config.yaml
n_head: 3
d_mlp: 384
rope_base: 10000.0
init: "uniform"
lr_mult_down: 0.7
schedule: "wsd"
batch_tokens: [8192, 16384]
seq_len: 256
dataset: "wikipedia_en"
Each number is 128 + 32 x the weight over its row's rms, rounded and kept within 0 to 255. Layers, rows and columns count from 0. Numbers have three digits each. The size before them is the row's rms in percent of the matrix's.

# down: layer 4 MLP down (transposed), 384x96, rms 0.114, rows 107-146, columns 0-47
# gate: layer 4 MLP gate, 384x96, rms 0.336, rows 108-147, columns 0-47
# up: layer 4 MLP up, 384x96, rms 0.357, rows 108-147, columns 0-47
down107 094:161129135156140163123148099128135111075141104122109156145165150139121124128145097118114120127109096129146183141115154110182152129105191086134218
gate108 100:136124116148124122140193168126119155086135128159172144120125143176169151135119128129143075154127141155152085132160145084140129092100109165106158
up108 105:105087097099182161151167111126114121149113144097150143160158110124095148087054101131126141096131149046134106113138125137078078181099155151047150
down108 105:139081133069105109136136094130118118119126074122164088141141167148153135077081196157135103135177107199168119096143186140119140151153101184148083
gate109 097:097130120211088177109105147130099131146156084078112068184133138186115147122134160154105189097168081136189146108088162119136181163097050108118127
up109 106:073108149135157145168103151171064102121090158118140122153096134126130122078143138190154094130139147073138175180095120141105068091195181086147164
down109 101:120134151123098115103124131188083119109105128056107132186116086157096190080200151164116177111112133111165175166140153104117199083133123076140109
gate110 099:119146106180152157176130173160086143140193105124089124103120080136199139127121156119087168075090051159157089110145128078138161133142074099099119
up110 100:124149126177154103173111091092143112141072187123135154138135127150143088177156066135130144182164186115096145118102128092116121145143078192112107
down110 100:081087126117170137081120123101111152146211186103139187176177122125085123155167123159133075136137122140154103050104136132103097101132133115158139
gate111 103:119121158097130144156129116184119097108122157110067141077109112110071191063122120100147090079151102095142126125175083169142156103098112174082127
up111 099:090186149070144114123123091171093143124169129142129152079142127113102146088139125109151130153169153103110105142102133123127106081125123153093087
down111 100:198145099113116066061162099104126144176080127111146152140115100178133180186095165106180138111116182155135146127088156106123095162111154140122143
gate112 100:135066098163188128109139102145140125122136165141058152085111177151115175110083144152162095069130148158143119190122121145124098126193111103151117
up112 099:116143169079193141078099114099092136184106094165140095164110101114148134088133182135089114139168090117191155127156163128128134074140120177205130
down112 099:122119121146127147153113175064157088087145115132133204144132209152091147157112129134189077172062123078125123137120108159166121100145108119161140
gate113 107:131100132131106199063101071123137064043160127159149100134172152100104153128143098090187147120174133148106135121130087136104131133104155148137122
up113 108:145125092100122107125161165137142099052140173157108129150134124134087136166094134115153160174081153096124125185058112115088062133130124071145104
down113 098:137139095110144112153154121139156196187154079133096150091104192114111082151152131135167111062105060113130080140121149086088115133180046123130141
gate114 103:102184084118176100128127149089139154073132087178123136101154090119081172112107098146142095143154093150104101136097142114139163171133078134146161
up114 110:103110142106128126115091145099122103183109179079079116123127091137066139094096166170192149149142159148124157117073095168132081130158231082110115
down114 110:111135144095093138176124163182055177118050094121155138085151134116118054139163102158097139144154107125065132109130163113104127127104066128134122
gate115 094:179143194132142151136125120100136105118114135114132061089122127148089146145079133139095063182138128082181132187214084128175101166164135095075084
up115 093:075088119103142104110111100147204158130110111111073142093104153184087139097157111137149166134164118174123116128138114182157171069118128157212155
down115 093:134147101146085147167151106082086145143113087108151114153149147110093131092097112144080133109094210117188074132074148135114113107123103085112177
gate116 097:162099107158151065149109103108133160091075193149117181148143086114185159117168114112139112112169124097087147191066180194115106082107139076155137
up116 104:110120118142175172088042100044165163131163076130119142092083161182103159058144135110178090131172176095161131094172119060134125128153120149106101
down116 101:073126148135082162132130110056117110148137125125153129115067124152098146085172168099137107157141144127146157175191164158174123127137121208195172
gate117 102:053138136167139105142111139152132120162157143159112176093143146124108159114152111096139070137151156157171143169167125173126142163088101045111143
up117 102:182163126136136090142103143170060133135156062117159087110079157198116141086125131129136173129116146137095136133118093095168127175091098087139116
down117 108:107139159180102098171134117176129101191135170119094145134155165153103138169178156136136146117137125159164152127139116125139117121092098119132115
gate118 102:140161109164118118162099145099189167136125130121145111097102112144120121122100117099174145126133146161107131133093024141187105113135150156152173
up118 099:104171103136153067128163129127170132138104122128159112174101134134145072172084092137099100147105133137108118132137072107162196141135140147096057
down118 105:148103141114144156177196137098152138113161080030112164125145111179165141131182130098145185124175174161136152155141171184100153115089137142134119
gate119 105:120142110125168094122166119097101147088125169136097195115110134125220121124103123131133132107134154143091165176129105221156146150068143048139116
up119 102:108075130080152142110146098136159156189132144149177124072156138123125137119146171152189089157105156157142087170176128080175118099134162141108171
down119 106:169120160146120085143133136188154125137109104178130112132104050117081106120057182126118124133129141129107100115143128117147127130177110119122090
gate120 101:137134068136108107152136120142151173101124103112142058134133106174121151107148113131110156121196085143114102093081189109165160161122084193132107
up120 105:116131059115128107125067157098191155171098087110201108149150112178091167070159118110075163140168098094119088108120099116118147129122133147103132
down120 109:088175156145121080085116144119136056147131115154128183137117168101171138182144155137164162194165072172135105107149178130134079169114160123071119
gate121 102:176119121112091183122124147096131123084152135147184077124169065149159106119087176140124108131100163103131130090176081088136135133172082117091136
up121 103:158129138063159082203137140108138119083134183108146109133121085154162122141136120168149056139160157070107098124133152185087095104149112127088079
down121 111:072069151087169093127075104137152214121082113132096143123119171163097136193094131119153150092042095128134115183145159098158128137138161130089161
gate122 099:111164126091161140139109168062119115130164197126129153142091178165112110062121139096115068078147132066082108114138139104151116061132111125112138
up122 107:118089067119112126107150087124165155159123108118170088210117108125163088140141170137121104177151059089112141163108160109123130169124156060075100
down122 102:114152136128120073109124141100130124143137114148103085133125104117142109105152133131172123089112138092203079138117156075151079140147131101059079
gate123 100:194174197139101096105095161085123164155111060139123170104156161136142112098068114129114183143128097105111114135167111048219068061089112123150099
up123 100:071113093149117107099152103090118156191129114067113175153122170072128180093183156159128123075200120119138107136139157112091155133114103095136170
down123 099:113079168160130163073077090129095107111111158091143074090126069094102148183146100077172128142064190122169147072158142109118110135121082136113096
gate124 098:152140066134155131099064132146195135058142150132146177130166132151082226071069107146142180131130113093147150171167163176150125134113115082096129
up124 104:133126122115160103119167192118136103140136185123166096157134133121098097193149144135201139186073168131114181120103191136124082067104105212160115
down124 100:188116133139161143106055116097145095057120116106114120112147139120098157091089123166125181161162088125145167187114200159159083183146076144125153
gate125 096:101085087122200128131114073089143138174108117128139118143206118107153110107092051142136093177171129091194129140122145125166127119104147144081143
up125 097:155087077073131082129099089142147109104085155138125211118089177097166110125093047133073116133185122096193183124137144165106118077148133174125139
down125 099:156076141185158132075142123059138149180107158126092144116083143132115078177123149152158156200121066117133118159176153112174108147159151113099116
gate126 099:107133054167152121111100104167127140095057148146146079167084119128094092124139163131130122104159175081149094133102136108141120091142101120168127
up126 100:114141103153128156144100150156115156165137061086110114131185102145076146212133096129145142135122132147126110115129117176151103171107082088098137
down126 104:166153095059148133194123107115113119184107132119113161158080154117088114123119178109099146126098094180139128098152162110148174097133154131188170
gate127 098:132126157146121089088144110143080089134124148080200105099098125128121140136142111146128123126157153116096143177098180177168106151114177059207059
up127 100:180119092137178089157098156104077153142183116156130196127116177175112111128089180126138118096161150161108070089110144106159130130133119124067117
down127 107:094142172142106101194039065128140176171151138143125122147147115091110074135086081117130154130188136121129104150123147103125152081175153105072140
gate128 101:170086161118140093077130148071106163077143153070136133118133105140065113160117124160102083089144137172170164152150130151122089104193078098184201
up128 101:098124128130136112144127074158124143089103145188144160096085152079140093149121105140124156145134140100064140091107142098154191098032123060080099
down128 099:129115117102195112147173147136068140153097144139130144136163172102167137165139109152238075132120133092168087119116099075128080114099117082126179
gate129 102:141182152144109076065149155122116146145147142150118121130112118102101140147144054125135174142168111173099199106178174144147158107166147129131163
up129 101:114088105106155122184121086113101146128105102136121170131115126189107160109128181097151052101133155166129136131098134101168103073144149143093136
down129 097:091122176112113077159070120101121121169122124104174183132149161090150142116103125151137145077112128172146159138110113108126144092190111071143143
gate130 100:174083077116142135141150147112144135098142154127113154162072182149113159142115045128132087172136129157087146111135177142079132103103107166115079
up130 089:142075115143101129132175118099121155136154134106063163087158151144092175132085085174099136144117151142137149157102150180128103103075121149104085
down130 091:121080059090097204153161131142125084167170102143136156101128137099150091081136106126116107131092123174121153120065128137065088143103095147099087
gate131 108:158139132121082130096119121139167154127114164089121093120185092171093122173150155102182086107119155134177121119092132136134159118112121083146110
up131 107:108129208132161172070089129074160173127069120178146149159107117141119111141097165122159159112180148100121110129119146089100160101103124175102146
down131 108:116129179089115075116097151129157138112171110182103115111105123161127171153181152092117095162132116190140203139162097111118166118157130062147152
gate132 103:160101137147071166120075154169087177203141082166143144084131095067091167134164176130147122155100144129149122136148095076166181168073141091122143
up132 097:135138172138106147078131120177124114150109112153121149096140096119060119127189111139109184196133159134105091119166070084163122145082117115101150
down132 095:095170133164087144067190093065137143126142193126149100104145185206134132084111174106093122111142167149140076097100131119085129153144173162097103
gate133 097:168078141120141107073126137157091085144060120175192148174096140123124108163113121120164093129117141148174169174119106168127118101149178148147131
up133 093:119107088145133168174159111076174111051102171118085102106078194114117128100128168101105176096112153111111087149157140111147165161124161108099127
down133 093:132126105062140151182042105145129091128143196108139156139128145092088185160120149094063133152090105135147125128154154083129131142098116174139190
gate134 103:186134145142131110116134152115101097140069149082177134114109155114210124084101115133107127103102117166135115117158163118195144118171088138090101
up134 114:102078129172175127124119182138139130150117134068139111116151145067128154130088096172128137130156139158152175203101106136088109137081122193173128
down134 106:102115149095112116103163093076168105176064124157118134113118087140128172067159106164124095123133108134148139183070138149148081072146150173107115
gate135 101:225127112106140097122099105130129160081153167188133129145143087137022142118125119116123127187103175151124174125134152131158139082134097118158150
up135 105:101198125137152105152128155164140101114146194065148075134110118147123154157138069120149125122087126129138205211099145124103153161135057077137180
down135 105:157122092097151162082162126073138162116086070142185116170123131144106095131105106160144118108142120108098120069135131163072133105074183135130076
gate136 095:132111129101037141163111129149095161109111126098122125095193174139111126159139100109116157083147138121094147120143169198174061126109120144123167
up136 097:149138105094147169120115128111147075141192152120085131149148148111126136158139151087131148094144115089094078133187153146099069154120132145106096
down136 092:117140151117095076122096125159090144122117143129089133142097086111131125167078133146137164126131134113167164144117120121148167163150187124142104
gate137 093:144184076043131153091140129112164103078109115126154090181133117116147046127139114114137120148120152159138156180113154100126117139100152145078139
up137 104:153151101122163103134130128089100139131149119182121181157131134119178070122117155195101129109130109115125154175076098141161133138112152155111122
down137 104:162139123146164135161133134152100108118211121160129187051142138141130191128180172151149187125104140104133148080084131096142098150114096158141167
gate138 093:195095122165128127156180116159087107117112150192146116135109119073117121105152212117098157151129125151065152141184097134142116171143077136128090
up138 092:067119118095087129081071128137155125149102132080100143091149143135139092168127084128152106141173123171188150130089176133140129120105186145095212
down138 090:152137130140035114126012129119099102064157088179148090156139130108149164148092193124133131171172104105082131171148089143138104180118113156155118
gate139 102:146148129117084162124116095101144204128098074085124081213138157140126132133133119072149134103161122107194089142150147119119166117165178127126151
up139 107:122155167145099169160121090078121107069138158110124117136098086166103163111096151140118166166111150093078103092158116150178132083171118105070095
down139 112:161117183148154080113115176103099121168157132141151207136075128167092109159142158113085093148139080120111117057126186159132086107073127130135119
gate140 099:111124101159117125089116096142090088151101155144089128104091086168177105132063169100114168128161098112133123159176094131172180159093141122120178
up140 100:095069084134174153105149117104082148142130100094128176149131109100123181111163124088141088120152102125129130154083120146131119152136119118223143
down140 105:100151162124084079141136153109097127173064137066116114110131147132145129128105099115092161076180130144165131125148157120177094099145131084128182
gate141 102:120138120154113091135106095102105143103100157065103117170099137149138168112190134142171086139147192177123158097150107101087158171101135130139173
up141 099:095120171090168121104141123105078110141180148203092040164089098121155107105168153133176120168121101170080165133169137122151055155185113123140121
down141 107:156155150112179141132083150130196138109060116138158139094175150179084084155132179158045166082134145147121112149153097056130213125093132114111127
gate142 100:098097125077148167161135130116189118100124080117171120157140158123091126146099098106121078130128218166195156162180087118134136078165125174120175
up142 096:133169124146133203125137123127155107095119092220078108121065120119129096119142115108151103127086142169188156169154164137089166079127104176081145
down142 100:134144128131148123134135121119136178193125172098160108144170110117134186103065105120035178136073147139087119121091102147162192114170137107136129
gate143 094:077133091131121095076160189195145123126135145101077138082173137104075132128201101092143114140127145163105137089150172132102109116100119156179099
up143 098:089088092140090144156144120123162073115141090091145043161128169163213113155151185116155117072118069151142178125091142112144099121137152102163103
down143 100:190105143103130078115141129159186084166133111142111200122141164097079184177128139146122056114180089123168131097099169112131180148127089127112153
gate144 095:197136145112111108143155135131126152133148109136143159175134172142120167121060052100120186105137101088143178091150127157176157194104137156116195
up144 101:071099111093151133106108096096147074107098126136128057087087121072127145140147174170121115169148166129117082105170150112097099088134171124111060
down144 101:126123093157122158160107133147130173113038136085118162090117146174088151125108077134083081139140097152104145083132127086144209168104097155118176
gate145 092:153170035116196110131096113110131149093123162120117108144163157106177137088120151174168124129108099166085089069136157163158059182141104079154136
up145 091:107053173165092128132101108091120126198135149101141131128107118155156157125114115140095173116112155068141141099117093117131138075040145174136077
down145 089:192158161138132055142161162084082181091150119114129122085180147117150110111079152143166160154119103128114116127179166137138150119126118130172076
gate146 102:178162194101124145127125074095106148112105118162160100097112174184103156163119166102078054141152110141172097136178095146096172122103088085118135
up146 107:128136150079163110064101128162130082133131086190115111054107131091117159181090158132050118112066105107083115124170152136156149132110146091156077
down146 109:104134115145105146082147118099067041101083143092093112162110145127089163165168106096150102133103134065157150175171164130072117084158170140128131
gate147 099:141121117094123123163133110167075144184134116103172102128153103092121139142131129170156164182111157112100149123179132132150102154113140102205159
up147 094:159187100137178196097100107107128091082057126186093165169115116136129100160133114121095131113175141146157143133174121192113149155173101172096153